Part of a small language model's weights.
Size: 10 heads of 64, vocabulary 41793, 91.5M parameters.
Architecture: biases, tied embeddings.
Training: a variant of SOAP for these matrices, 2768 steps.
Each number is 128 + 24 x the weight over its row's rms, rounded and kept within 0 to 255. Layers, rows and columns count from 0. Numbers have three digits each. The size before them is the row's rms in percent of the matrix's.

# q: layer 10 attention query, 640x640, rms 0.0438, rows 27-37, columns 256-383
# k: layer 10 attention key, 640x640, rms 0.0421, rows 27-36, columns 256-383
q27 109:087135118134143131170111121095135103097143105122143135144104115116117150144161134100127165138132096117114135132141100129099121086130135118110132099136133102163152138123149153135175187123120167102153147158166130149127155155129097129117136168116053131124123086108140107118155113121088135098152106106177166112109149103080136095125084135150126131109099116109111154151100087157108114097122
k27 107:125107131162132152129132136181159104136145104139152171102116110122097151128112123137159171140163160109079141131116142114137095149096119113109115107093160101157089123148116133121110154128134114126120121108112152146119125150132130132118152148164091167110123118108147126154108103131084135143152102157137132080113101141099101130096118117140115102142124107099147133126145115133121106151118
q28 117:135161157129148128126131137122119139126118148120137128121121124154140153112127146096140141071124128113162128192140139153101114145143098131112136139095133107116114159118139143117099131176116112124132147138108103129099146128127147116098112131103159140138118110148112141100120101149100128146151161109126089148140135118125122141131119110097140089128128187164147083113124137155164116113116
k28 120:113123177124120175141169134114076174113127174132144155168104137128148129112106149147140164134136133183145090118125152121120142147091122124097129143102131118130118116096101085104125103121130092162165121094144151156110159188103174089126114094089150119093199099107129142125139121118153127133119141130142114148189135127165139174115089170097160150164138142143133117099113093108123135155138
q29 109:143084135131088188153117114128155087088114134124098162121095145167087120138132122075126101120141171113146122116121141115084117202122112108141118107144133090178097125177173118138104084110113145135186079137082094114147136103114145076091137128081121139101138135140135148146114100149112148108136102161094128151119118094099165114104130132131105119121138113122159144106139114138144154100110
k29 112:098149126136085138118072097116107128110133143136132133113126137145139136124131097099118178105156160128118132144138121147126075150132104123100135088162148118167134139133175129142072100124137122177152114102087115163141099152121165111101127108117137128090127112092108124119090128153115092086131130122126106147133110144153164171096097118151100154136142134103138145157129137139119137142096
q30 121:152113113117161128121153169107156112109141096128120073154132132119095159109143115155132109155140168133106112092115152150153110101109113139135117131138089148109112098157163140118098157114176137111087119128144127130195124168154112161133143139155129132118140154129155148177120140112120092126117108159111080149175133141153154098148194112115147113176150140123125152124127087155125095154151
k30 121:108132136120144093127134160110146135133200112157113113148122107152150130124129124135143093148071146126113112145155113139156143126104158172124115144126109106144131127114159154121122144120150110098137138139116168134134155129125140136101111127126106095122128117149135098112109147130147122137130099133117126104152137152104151123149135089123113122115141137118183166150150093158133130094138
q31 104:112113128128111102127147104130147128141144079124102126126137158153102158177093136136111137118141088110141108137102135113121148124127096084114121153139146145122120116138118109128179100155126090179158128120079157144129143118110121182103147094131107129147129113136151103130155126140147147115117112105131098122131098127146103143081139123117137151078108133101136117152128139166115155106098
k31 098:117139091124172132150151143169109124136141175108163118112137145139068136112176149142113129098154138116143131169099096134093133126168115135125140164145141131105141149158121162119111138092158095123121162135137099140076078146129143142134110106072140133106132098131120103153165128181129109110135092135168151149164136121124128097094117151103149099080118141141094101129133098143113103152158
q32 105:155163124095122165096154087095091166168132146093126108090107130160137116118143154134103083131120151173123124068113144177138082121102131119122134166133141126101118119131122135121121152124102137114142133143149129131078137169108101110118120098156133088110110096172130106100112116136143141105153160129145136115150128147106164130126124135140155104123172129143144162176121095179122124147153
k32 113:083111113120129136132130097129191156133106086119149085124100079165108113138098121102109115186105131163105134064130137131118121090144114103125131120130122115127079099131119139135115123142112131087142125115152141155085117089135109151094132131152138127121119087141132126158157104129108155140169119159117138118115133154112110112090126159171132134123154075131130123139156171150115118146116
q33 106:113095107104133089162146119104109098161162131104127114129105139192107104126120108105152118131147107110132111089126134094091074164132119160117145152119072131116135134146141126132132139144094187146117117137120119128093129117086135100134127155131152136182118121142130092107130129134151118094125098123162114131132132187152118154152140122129138154114123117122140113103101127148138121085172
k33 110:074166125124146096154096109108110103120082130136168136145165123147134087105125106127145158127120142124132105106132158100137149121157105091124149158134151110158111139130131162143156114114141082137160126106121091156104107099107104127130121131108109106145130157107139139136139127127105112134139106168120113127170116140166126147093129141108095121113159129116121151093154152135123117132174
q34 109:143095159134153110170116128134169123115149121119163147138138165159105094092129121143103124144097124108101111099158093083129094145113135134097153101167144151144170170094121113132140112130120153168088118130100121129119138120139138141111108139185139143132101118113088093082106141104137103140136100140136138089148157135091155153134076102124128148129108099107101147135141151147123155090147
k34 110:108137116127142123123118069126156144169112134128127195078119108158107116131083103149122132153149148120095155150182077112153084124139125109127125142168137134177099142108089143138147098101135115129094090119128134089146085106108085105130115120152152154093112124124136112134133105141108091137154111147111149112170137120126136118137133097132102123116093153085132089150139158097136152160138
q35 110:121127124102078147108133080089124136155149106142092116079126114093089119098131144073091117136149139093130158146139135121141147178126146122097122151137093130111161104137151135120121100153111150091130163146104132130132132095092114170111132148133107098108113151121142118116112107144141099120146125145115149118084105126121111161131125128138127119129088131101136154116131131092189144098133
k35 107:122104138088129115094130158173146122165150127148157104109137149126125111106125121113122130163150115117128148118140136110122121159136173109126137108135120113124127147098105134147127122136137171141148143131097159145120156140102163138112119112167144085138074154090122129113122153162106122102142124158120119161104097104158099120109123150105131164146097117092139117117123152120147129115092
q36 121:124167113161096170145103139138097139145144148122113121134079107114134145113126126112161160121149134171127145098122114114144100140138129183125136117091140140135157130094114121120111125154086138111171116111164124165152094121161117115137105128134109129112098127167133106092134157081145147127125119167147112130096114136090121132170152172156109149135129101169106140105100111095134119119143
k36 117:120179106103095135106117134079108134143131123136100116114061110145128173116145128143132160175178110140130118091093122115108127116158074129129127121098148105118092096111153142126135122200106124118127147124136073170124122121139093112144135162128120126133087144127114107133163160102136148144144159097133135120093151113101094136184160096159111128073124077177124160155149080125131107148122
q37 106:196117162144132112119103139093114113133098164089141149131095147115125118128101130143045106158166093159075103167126160138070130155111100144150137167120155162125150138114139144130118129137127141149144128176119120151125114121141139121096131109129186128133123105104113148077123142131135170114142136173080128119119099135104180126076139135105080144159128129164156149174132165132164173141125